Each number is 500 + 50 x the weight over its row's rms, rounded and kept within 0 to 999. Layers, rows and columns count from 0. Numbers have three digits each. The size before them is the row's rms in percent of the matrix's.

# gate: layer 5 MLP gate, 384x192, rms 0.133, rows 316-383, columns 0-47
# up: layer 5 MLP up, 384x192, rms 0.131, rows 316-383, columns 0-47
# down: layer 5 MLP down (transposed), 384x192, rms 0.132, rows 316-383, columns 0-47
gate316 085:448524460534478442416511534521540470498548502489489469455502560448525522500530480579533540649514507538486365456526554521383491501428522454497487
up316 087:611458486527525546482517466504455514451409394394471507642525454510470466539482474395503504432494590522462559495495529467474590488516429544509392
down316 092:619474469483563502492512482430504548552486481545462442462516347492504478525450442520528507553455571534600422433496443449522524525455483406502425
gate317 100:533545551611499513505475511492467530524485454462474492580573456557477517456550563445523614479448480419498452460453459563486532579559495458433455
up317 086:419479502469489510473490512478515511462551493474506469507392529528443508554521573503525473394468481509570474499483504568584293506529437543570463
down317 100:546475426569550612517413552478535442530444411533492503523495476587533545498428482425427510499587506463407485493539552482533458511440520526459517
gate318 096:533510455499474576476510495516483453558545403478508475533516496594460534541510630497564554457473474503494474470524509489488467521391538495541650
up318 097:584531471529530463547504553424503463519449447499487541477491564573567458492500466543514525551500470452462483435563543527422559436510418573550420
down318 095:489411518536598475544471365547558531582515494616475556397574397421490492532508531583515607549502550469596474534477543519619431504492494411564461
gate319 096:567567483534493464499529555581409546590448592471514529477485452432532476456498523447463519443384533513505505413518489517411495517528499524532504
up319 103:532518537591559510540387475462647386511596535447436499511537492476539445586483507442467596530468461571514488511504515471410476543523538414477450
down319 100:418579519436482535433531580461457559495551505522397589521499506480476425494515464485546437480452494509529547402502527489479461378557457554478548
gate320 100:608458556508450480433500570525431522455489526569462553551549502415532481569493490414504441586439529454512606498463470455476564578420440506485560
up320 098:371528499487383498528529442453570566525542500485483436526579483540554506521494520526513459503509382640559474477450505562609422535445493446470557
down320 097:493442479489417543459475569423359401542550564482400433494452493493512543557486516536508512562404561570493444455431540503539552497514601478438504
gate321 091:533512464428501509490546480571439557443538543536526462506546489561420430423545534565517556436410475481506590445467559459524506560448606513526520
up321 097:557468523481536512507516454503541387498508492458381528441490473513440589568495508473521571440390434449538529450498513557408457533438613614475511
down321 097:471453497454434487532495538549451497434437452387538468582524582551560404452431434510459547514496591546539541499544487444584451514441587426498539
gate322 112:471522470469444490520594473514398574462446530547575463454500604527522523486463583542525469496506561585524484612487557507523532421514449482526427
up322 110:457501553471444470467540510535470486541485461541557424492567504520396487481441570488470516485527598454458541476466507514562484542507496418557577
down322 102:499543522454496557525611531386564512518567482499441459516460405409555443456501583528540453575437476464497474489562455461577466505454513478526472
gate323 098:452536475467467422545585485454465432552459432423497529469533467414502536588550613477511521597435523535521452456479448501531493515512513543506477
up323 097:397558543523503470552494462403399489482531505480543510537546544424564513529519620412481559548507421465442385454493457541522503463523525501505552
down323 100:565455508632506540511491555521483541427472467410497445443483522495506545522508422552447527502561468535512546496490501527498532562465522610558484
gate324 102:547481448459556538532579534543596500535531446502558551438535454554538436507540504475590474515416501442569488571520490402494476482525473586535572
up324 103:542463530496495573468539557527467502511440432516546497487611529532504537458610450512493450417525582461458567491509578530518519532483466574524496
down324 101:496432487510636446543443411435477526490556448494483490560489467549511479547473494582481557526511468388437421606479609512491537487507456505473416
gate325 103:560503552550500393500563469522485641563489518530489552569551561457508457553621574510433461560547564506481509445471538589538496488438511466514519
up325 098:534513479563501479542529490497477519418453454436542458430443427451511570479426514489542523523533497520513484495513454421541570434489474420496485
down325 103:447477484518560571427582531463553500425445581435522421498433562469484529509545557484528475556620453513512472481448492504481504434482535613580402
gate326 105:400472544466589493465599433474522528472510576480479420540423466660474492461456529481555509493521407449580430448486467538494540477526492460462462
up326 103:427447508499460539447524499427516519474506586538482468540422445537429448561400531507523549541519424466524520458572484546457455575529447455481573
down326 103:503531472501547460525582498392475557433475444524507591554547535493438546527516478559492460493524470566420368449402585482536614409539468518462542
gate327 094:557532522426559497479432463516562474512478525482421505503526542595355493447515596527483473483574528418476594525564477447483533530511454524548461
up327 101:483491477470469510525418502505424430565440456522521469473427447432454528630557482486466516475496419497571459337456527500471598501482456506501414
down327 097:451443456606469550510526557477538440524378509506489548602479381448551537564538501550441530482464458535544474466427539561487526495448537456494535
gate328 100:528465542397469481471554465598542537576493535517644423479555424515441493438559522529474495468495450498572436560449525491463471457508433412514528
up328 106:513414513509597480620522391427594536551566395442488508525491535519507491562454511510429393510530479489563435380506549461516569542442426525436513
down328 102:557405513449389585656578468467526453463592550519531450483565510513449527549509395458479546486466524453464476511564498472530466476474533549496534
gate329 087:481452539520616585598473550397517448552495606567518512479448497605397520504506514502436533457522555485544452479515468389500491461438556438466498
up329 093:566477622487503424444446554459478495494474498554495482468470503535503530578521491441443605562525503565485517494562390563503489448520487509519499
down329 097:467516482504563540568493441498438495524531487446592609477431463440427525418483498637542475496462501442520522422509529480587499518418536483405511
gate330 097:459441505535514488580503486457432407551518426537646471513629473494512435518499362518451517405577456439543619511403532465477414530372487536433604
up330 097:476461497453492593537549443539488447483533455410446519491514465481574471510506502474557524489473495501470579418486527490402486516428418511503570
down330 105:539521563486535480574434604608550514477527486535535566463576454476521408471405609446516446446565532580501603507511504524469483465535523425494544
gate331 090:507526501376465453496511411503506467502506452491544481564539473491599536476473480443460488534556499473441515543516502565529511500421432462452386
up331 093:465597557508473553450488555457440526508509491517462515483446529438602522579622580480508436484486521534531606392539526549546438428418472534485509
down331 099:482512545475472464552356445439470489495506532451507459559500510552507520444489463437505524442513518487582529469441528510514494494476470446540503
gate332 089:540483513496472595476501569408475448500499501562448605486492405453526432569631528540496495544534475462554474526543491504499480483473458457587407
up332 103:473484450616568444400451499454537511460471494501514524487495499365548552397363445413544470566529552481491493522517515476469487518509563419477522
down332 100:510491466367506485483548453520442508564601459551440494423504492620511563486553546535597524512464456485502502470519467394620493531558479532512455
gate333 105:486497477471401480491513481470500394578512458497434460522476474485523529527510482517644634524554438560459618504587439519390519456428506600524434
up333 105:557550431454514403490513488609409478507499487442479460536550513542526429534519401446433550509497480517410577560553580537384474471442502541519423
down333 096:518556546501491476526514427486526488461585463597583447491464539534471448447510571624491428486455562501451519466626476489537472534576435617564522
gate334 105:566494476442479458501474424546565470462578549452489487509499437531458494500448452538558564400468562476482530416452484395411444510529480528509553
up334 106:445536514440557499494518548508506545545500546515501582489500503468409423529480579400475459591483506525538600449629566565480603512490547484528440
down334 101:570514454514552501559552488495514496559510458425555487505431532495536559564519531444460426519569538428484399597514502532524520498538451465413535
gate335 104:509539453575493406566379489458468521564447520505545434504436518459416463484540415476556514479461515562451504452602554552451470516562503532452500
up335 102:481555420420467483597525568520458525500491497528484523564475498572543503457519502523455532461561515520509493471605489458559545434482432502483470
down335 100:463565475540453500441479573452561549560520524389491479443468597467386557472498552517610522517517484515479430581539474617498401491495557519403423
gate336 102:481466468500585442446541472560443479524615515513530492524509463584529530538485554421435488441549499417512514462576555520504456495440501496488461
up336 100:538543588507491504538575523371476568594563526513598530559555438489484449457522569452468486483385494494553485530496543504518464411402502497438573
down336 099:575527494551440518579541543452564500416499549522487518483484444399462491505537548503448534522492586478429502592472489501523509377503510512514625
gate337 106:509490492562510535464530462483545594655502448360474548496491540459569509462568527488437492417360504549455583446516521591427489483509504494469492
up337 104:395481548607582547464521463444554419359513504554444468467578524575478497525422436428407450551553514506612515489391454503526541539531519503546543
down337 102:472545416479497489549503478443482483532502565466496456498552458514534547471438451443507528509463479516568484554504454512588463412558549500478496
gate338 117:440495591567565433455535498422560489534454555416508512534461493449537541513494559558589585467405507536440525453545442439466466513507450454522555
up338 122:496493419527426510466522459461488518519443484409454420501583474477633526552499441501482551431382427564485556499465481508434498601445523411402554
down338 112:461532505489460423454537519464572468500519529438426496479570577480490547476378439417476525472485384562359463545530414588399461485554531450491473
gate339 093:474423473534474465416459618495542449534451527472497512506557419555516578625441462524546533504511516507429456470481571536560568610538494448564504
up339 083:440464456569450456523490503402548499542507604515573565520508494576495567669568519575455548536568525490479500476600462446645423507505474438552501
down339 091:404456520399431493534534435507545506446511456440600469510573511542480473430491502467463404480433511463470521488599352508528481474477465536501528
gate340 105:534505519535414467536530445485446481603503498488467405573558401461381532459500469564478522507499496396462514504477527529492502537461453454595535
up340 109:585465438471393537458509516486519571445543492556551521521529528471476544532403521607478421405579516507564375453427518456523510474565428568464413
down340 105:524518483472543481577541461444453482532533463461381507474528569416547514488493562481476419563508597473528439527515459367522460596474534490518510
gate341 099:531599400448504495558526404517483452444369531614480485463474518456563528481522425385548420477427443391514560465453472576571484465470522475470465
up341 090:573449481518534505370435515509566479503504525494491530536523562604460557438528529515589594513486428514548507490599474572562382555516483444483571
down341 102:524529481473504479491610521502466481509577483571538516493556388438427474484486554480484519545404515465525559575499447506527345564480550492490472
gate342 125:548493523484533416511506463430478483559426602492490435633486542478538637516476472514568513473492439491445463498482480436469508519530458374557518
up342 125:557491486375428582465572509520496453470474461438491515449493433555477392479467511455371508521580450481576543488586551475465502421507538536510471
down342 107:443484512437446524530567476463577387466594376597390494467465420539493407430559546448542527486424475450490504499536509625512481524566572531418444
gate343 099:590483619513561452496467421490401466566495588458443531397474453580540472466547488553513510543489493488497467542457505432596504474550467503484414
up343 096:500536586550508375444504486511453408535558552435524508511421578560460541386493522480470474469550508573467510483523478546430564417534440571492403
down343 101:593486502421420464398487485494420513538537595452499549503505590552595461497542557488563596468485512503553388529426521496412514474570547568509498
gate344 103:493471486510505538433498490513496480561533520556563619425436484602498491589505503430490392593469550541446496568474475526470429476447471514411483
up344 091:454579571520467513491415574476412467548552572522563575402497464479541557545574450472534523516551484505516538482510441489492460591516483461508360
down344 097:465496462462519512463535532514420533443531467450446430515471445502536502430523401544528483336465491465518487429501509440538508577505512510541510
gate345 096:440472417495517390519450519564514543476452540599441452529500476510565529386572468499594504423552487446459547537489434327478522408511517459619536
up345 099:497480487502493444587520498428499541542497431551559526457511520442472577528357544603545557405562541524523534442462460459476471560473472557480473
down345 099:525465486511475537503489439483534395501496487495503562476543495514514382444624496489573484449540411498518523473447494551551579484493625464499476
gate346 109:484539427496479363577442572474492431494615559420465442527595498446460521437466499498563468543429541495536449499408523495572528439464432537497522
up346 101:566443447459549457503549573378477407528559536431440499561541566510475457436476462485578544540499458364514483430444430571520518565464434483456547
down346 105:413576499407567446497560569516492433595585448516556504486495479515569540495478448505523491430573471506518553518452472446494434483481449550433461
gate347 098:512476513520495475605505452507524410343460433447509541536573493462563533517356435522505518500579391556545513486530531515498511524484494641554541
up347 090:518532507566508539509533494532494515565489564479505509480420473543513448584405454409479434487533476537517559582494501504476595571509513592517516
down347 096:513475521554481530512497614499466424426576537460481517440440594516542493515437481513562565527482461534530527488508463533549513503576542589443546
gate348 097:461514399516533488464554460486466448556486602470452526528471444500602505436442495526548467421477515444479579529507601528449523504553469442491575
up348 102:569513482483414453551455533553502507525500403618448543469482536453464462447512567534526562518461475600501525480477436425519470543453539592447525
down348 108:558484471450456411515565519569535477529454472516503547500545508434418448442440472486445544502551561475604619497511504591517504629582440476498496
gate349 107:520518523564487511550511513459429544512502520392464450535457533510437544474473513553530588486562452506479562501538473572483387573527504579536604
up349 108:501499432529385536565538535415463460558456533442437578590542583435502517484446475492508578551518457588560552418514511636542498605498573580465578
down349 102:483443486472585521525482522482491416501473552499490449495499486451437487567448491563424553479472540522509479556532481548570447489445441476502464
gate350 110:519500430506521515414504546579561486554519554584511496491529475543551621449452467437535514521450454568533408472512437507460542541534588557480488
up350 098:420471576528545382511449471553485561452528574490483510519475492481465453444542511501458586455531522454475493496509441426511520487573467452495445
down350 104:505569484494375521366465448572523459553514481575604528471602568464496531546497494450526537526474554617484553546424437553456452488468562526521591
gate351 103:493502569423515481453445516434503549545525442466524498504477503479480551541463446360546456541447463610502496451582551437513538479467412439575428
up351 101:462580468594468453523569447456499516473496507500440467444544526570413568541472514517504475494529540484626469438532504460495475464514568477474504
down351 097:471469502578527527579583440463421493521532541589481528493491429460524473494507558477485477556429492392446483527526516534534496562505545585462573
gate352 098:450583480467460501448506489508531526548551474500504487516429494539512441536429498509486526541544474538522461547493577508482543517508432416461508
up352 099:507568478447421450505539586486545520473424436512546558565549497526488513444508478448567519518371561509451503477544481479495494561522432456528528
down352 101:550519493576483507432516536529577418455453517563370518506431518537563488487436478434457471529529475568452475483544469581473512448537545570526524
gate353 092:475604408496536517518433511515478589587576465545477518597567537560394468485520499517503492552472512358497535490487513434522529500531559452472497
up353 091:629434547492506467574528476555532502521591573484368591468549566481494479488529533596505555471489480575493465562445552581381537428501461449506500
down353 094:479545521415537426472516536489437536590628459556551469436501493560557577554535580547512531523457578509543502521538424476532540544500475511498504
gate354 090:519496424566501428488439495567446515504524513542497409470553565476510540479566538577459570483501494493407484511456523588565507431533515495518551
up354 089:501575472546499387548522546492488422549539557413495585508425462567426460505524588477531554561523500568529466481518519561524523519641560404484437
down354 097:403527507551456421493513505523560479449579518545480471376517562593398505471542548473454553497632596520419554433477524533492497588511469516538453
gate355 096:444453535531434487551502494477499505446546519521463528539535460540467531608515496414623498541484455512443545516469521466495524428465453511530485
up355 096:478521499430478508486501530428482465589531387531498513472444486494433511454516473504495521563509496544469402473508579475430541488468562520551472
down355 099:412459394527533508608557530534479475546448493458545537480424543522383487504490519468529449491502452618509366389454496474498461475486557510505439
gate356 097:430466522441581530497414420473492507565571555474589496464534469553419480575548462475546561468443373523531523408478457563476529475411472478546475
up356 095:489534490417531435486506574469529453484415408568385456530491513492535534502448498498412547510537534490478552535562520518517529518519556522515465
down356 104:468474485452443471460610428421472513526456486497441405536510432499518482521523528481561600489639508559515486457419545475456533474569437533544434
gate357 101:497423459505498473478462573539513538507581504463484447495516480458494427529566383513501447484519499520511567411424473656514518568528482573481506
up357 094:483476408415552455478500491542476533542454451536502447523432521598447385491501511496634395486451528541594496521495493540438495518541410406531538
down357 102:445462450538507547467544566565493482483555480551485480470409538491482351493510424567511462528501502552492455468490533593529611466464430465581499
gate358 095:463504529526487532478445555594430608576498568473433481450574500588522517449465401432458516493425573477588486519508558527536478505564470476487504
up358 102:510433588443442500556464518422456592461544551425509518402571470508528437493492541514451547438532462578501493486505429536557451489375501593506524
down358 101:537539477521512488456486514491622411529458497505512526561440383488480418555668485462556418503513458534464450464466495387522501492494491446505582
gate359 094:479566463403554526535462427461399470444478537577503537448455545479552423509463550515464609498506556432548583567501629492441537546520534540603380
up359 092:515515449444507526494422500442473461497570557487553571507488490588490601510581521483550541519510494563420585607564519491443595526582508572502546
down359 093:457521459471516540498497495498489502450510463457411488508541480434501451588485535383460485486452542570476500527470587546549499552609427470466496
gate360 097:374467445553442537514562461415424452516610488472403493539478565518547508518412538518539515500421453554467568592557469547498494497521542512476455
up360 098:442548467541528487498583527456501510501553448560449450546514557530449492486471535512510538524437471486418454553533467492584433451497475467544534
down360 099:454523525479545569585460534484433450483477413543438548516489459528526494439500517522500524546507526483508465420518473450523455437504455503540583
gate361 108:493455491482504616423554431492494499499489526548554452436513459388607526477579515462455481439493487474506475469454470525459409482464519492528555
up361 101:498448472509428539513595416522546500489454484402495533484514444500520504664490617559522476456475518538500401574542511476402525512512519504468548
down361 100:542449434530457515449504492603565491527433489495629407530539642401559520510444451499488609404515530602489474546495536476558520449466494490538563
gate362 106:600576558432481500533459457438466483479487446583547403486517569544486459458483517421515445442389534547524469619421497464486494444513460516394462
up362 105:439466436434583475542534577487525531460480499443463504459559515481493603385491545519506535560487468472491471456465518473518409555487558476509498
down362 107:498468547541608460465525481460508565542489491501486534528550585470459499532455588503510534539525503548536495542522494459458499509496453376469537
gate363 102:503551539473476567544553510489600460502542511517499423538436459546496450399544506515517463430452466501484409563572460482544492480462528530543561
up363 096:440535444470485452437476523474453435470500431451461433564506475483498527491424480505503562501492551611428427522455521618432591459463521564490538
down363 101:516545523455523533511527575476520413503555604511476467557517477523566420479488514515461527478436509491409515535449507498513573473492529568414585
gate364 103:474596517573452505587472543493409450589567504474431450514423530509541446493503481414452429536442520526515560488491423466504524538548453556523503
up364 103:515485592515484567523484578386547427522482435451496370518491532488508489520473558434515452480462512469517421479423426520504480579481458584489465
down364 090:431478473466570420486532504622436512455463534485482493491504471446520527563483570492446435546475454555445512527513368519492548425547545465468565
gate365 098:469531553516543461582436537437571525448536622493379505487486557524567489560411541553551483488488502518556530465462422436457480488510362439505493
up365 101:529563519453563505533468546440485514520488452562441523455462565420506479465489496578545551426483484565595431484485533466509470499483325474557476
down365 105:447512423375513453521476434472490422512478520493479553573376396492540574481479491489495438459527507505525564505437440512517515465477487483454555
gate366 099:559499498493581451504603484393567488490414505444477570557479560583507527519543602470610477376478595436477513542499648553430512457512515452560525
up366 099:643536481478458458528519498466526532555493469502493523490492539476413536477463483592549519418519497518453483535441531597417499527492499597510423
down366 099:492409485467537484514455538556489519464556479425505542576394474555473591434555517542475464468569503465433542547553440518435473525421474495447503
gate367 096:513527469523457541512404441451506450554413574417485535470455604462480500565476476381544490479549505560529532448537576554507448500548384471498594
up367 097:431496592438567411408546538489566523431517440604477505587515453555571573493577478641505517511458434500481517516467371465499368602435501469526485
down367 095:522427532487475461497450488525506472437534507508419535514463595514519608511429469567454539398583487497455530506458467584456513449456448474543495
gate368 102:471509497460458431406541459471448516480519496483496505485485614418497473403489525491485491459436482648575511402490435489508544505513412433508565
up368 106:539550498467518443553515466555433445429430448450393402540614520490567497391536492556419510503537441473433566487506391463510537463582497492517459
down368 104:519513464463457524476624463519482479529552455486578515464505459507530563479435519470468452498478573545518459480446481545449507481497546501594451
gate369 104:524492468492493558423454447492511468407530499540538486461552442493589534420536477547471565593509541449598477441476551488429439549401546538528509
up369 104:541430567437535542492565477473595574598517410468499519509460565467459457526437519394556465508498463572552409481443540503590484585485492579417478
down369 104:418514579415411508511448585504559611463518502567441505561578469496571507524519542434547505590461567558492555500526542550452579515570490505432422
gate370 092:577502514386460496605556471517484594491451548484459535489492482560539411589468423533552374433494431490536467596424531523512514583529567464567501
up370 096:528435461499477617535526443517551469470468474445682548488479531460550433454510457518582437481499458548476433494396471440542502535569440511547570
down370 103:481465509486523554459444463532553502509572530535485599507422544544438470468575459520568426415474587471498411417489536558488415486474418574549479
gate371 100:481592565463540402464421473526547479529538434522495507396541516510495544460494508492607535502516455538543518503442536482616459584479526567424395
up371 105:509487548590539454544481547453615557487564553562566553579527547496596476489461471415596496414412511436525539567499509458465432532505518469514556
down371 107:479471412538518517478466503430537601565559548505555475493531538523492556548507520370548454468509527364457490489535546456449476538541487511555453
gate372 092:529468560509627500530428519464599504509543487482525481544484463478518547507515427490514495509538464547443466620549489498562437525561463482527526
up372 093:487471463460560442533417485494624537490457555496597459533533561540413567489505517434463555509537440455502499580573533437492553581591529491473430
down372 098:471569460525549508490488512495503489472552503446546546516458438506503521429513432490488452505566518463519494468511499409496523615560481504504485
gate373 099:547420512450556508523542455495562478426446460538548437403499479415498507550446476515575482449557500557418389454484566468469466571456432480501558
up373 093:550584482520482512572447524510507448527473528488493531497544528473450523459614526604491515673478481564456464474512512415472563502553497516503485
down373 098:572435461527484485554503585467533494550495434491448478531534513477459532522527458452535487588416413489568546509498488513525457474473513495494491
gate374 098:521560471514505448514585401529492522396514502513510468562538499471541570532470396477472478510449406523562424557483595524446479399524550405434551
up374 089:565438578546533569526438564482513395533549525552568452549474447574425562563438548562583503574484584518453560467408577502464514516533557535523535
down374 098:544492471591478547449464508444591468461589539554558484542465498540423445643522541506519479574596467538473536509485478554441492388516557469555523
gate375 098:574371496486452496604554536503424441533441532492474558538407444504555563585518470525522538481507470522478588425483499505416542559458605523474602
up375 095:514454491575431484467460389505496531535523399512460612578564564478466502531556521575463535426431448499475550581417523483475513460517507561516519
down375 098:526434459495499435577527491494497470515385525421497554534524369515539544469450431535603499535465678528473570591478497496459556497417558566435495
gate376 102:525489551537478482459528453442462520589482623512476429500426529554466546502461489526460467402494378526530567657523478473482464432547599461515587
up376 098:401458581402478505484516529504593475424413606570499393537494534473468516488506553635506439481470496524533532516391457480502449580592485515557597
down376 100:517430468498453456481381564501566617587494521500516421471465572499464512581496535526482408521608515471539348536463457385538462460453506483442590
gate377 108:546451607461545473443497451458575498473464437499416492426498607557414453452464513576500546418536522524456560525544579524432499583526490492486504
up377 113:546458426505595406561567442410526548484494541481454463511474551573433476525474494601475504516528420513493536502497561476471476471485523518573589
down377 110:463468499485493554444537493436577572463417533542428540564557514542465485407466479549518489538539518492486472512536515446553588510657495485457526
gate378 100:526523516564454515528525574448501494502487526484524524531518482447575493566475507521496539464500562458505499494490462427493470386529452572494482
up378 103:525555447486490514583452445461477492458475513569474489560525635501402500519509507467468444527529481509477559554531438394485530439552535543548471
down378 103:395455567496491456515566397485567428599481511591445464394514446373488501514419531457484514454607468480456471444503511577464518474525476523519515
gate379 097:398487409529484574480520499528499448508588441453584509562568532572483548496507449447567517485483542457531502484467363465500535523498561544565580
up379 109:434550575463494498497488507415442504541381458504498590457504434577518463521488435517511533487488503491475489620497595610446512576464429563433522
down379 098:604543504393470550543527416415580479491610497426461514496454526518432492521575509502531487539505498581576508453552443475468469474536507520528540
gate380 101:549560427451514510603460484498536480458437482514478544453583560547452476437498470481538479499542608476475539522556461508448498513440482515522500
up380 104:556472478432432491460455492517483529548446525526501564558524561486490452479452412480604530498522566419443490460497478525492456497500510571539463
down380 102:499506565391297529449518477474496437504550526580453505485508560508543483543394414475554484434493462501474474521507524470384443536457565488569532
gate381 119:505521506380550415531546452500440431467526461488546573450556437494447458441471452413555513447567536548455579431554464582446545406481473520489581
up381 123:433579490481474450521541493536509510425458477456553478557486606493513554477482532593527536577497531485507526579561484464488496396527559529562503
down381 101:500524504588543490594465504500500581452563589548518448564478455450530422517521521505419423505441524429358494525657521470527536524505494523537503
gate382 094:403488473580527453411431462530512518471485506473490532565554552453471524510395420566487432505529543476582495518499558563503628591564518486571465
up382 097:482428458560464457503449543493472517488484484520488448418453427525467526503448467501440475588546509448458413568566596442488530526469589522545525
down382 091:537527451492499578458517523616443530554506485341472469508552472492494468526449484516549519413479480540548524487603529532495487508546466502462465
gate383 101:531482477531536563486509513556532514450524402395564418519511523611515480412488495480551512435478552509525351587583391548495551568463455433532539
up383 099:550503518502534456594506526543479469502532495447540421495455492561465456400454494484483552442533500551484476549557447544535557494394530470490585
down383 098:553494500413496533498475551545406473503479556552486403574479479389489458580375520475464532609515449421469559483562510546595445477440531393497604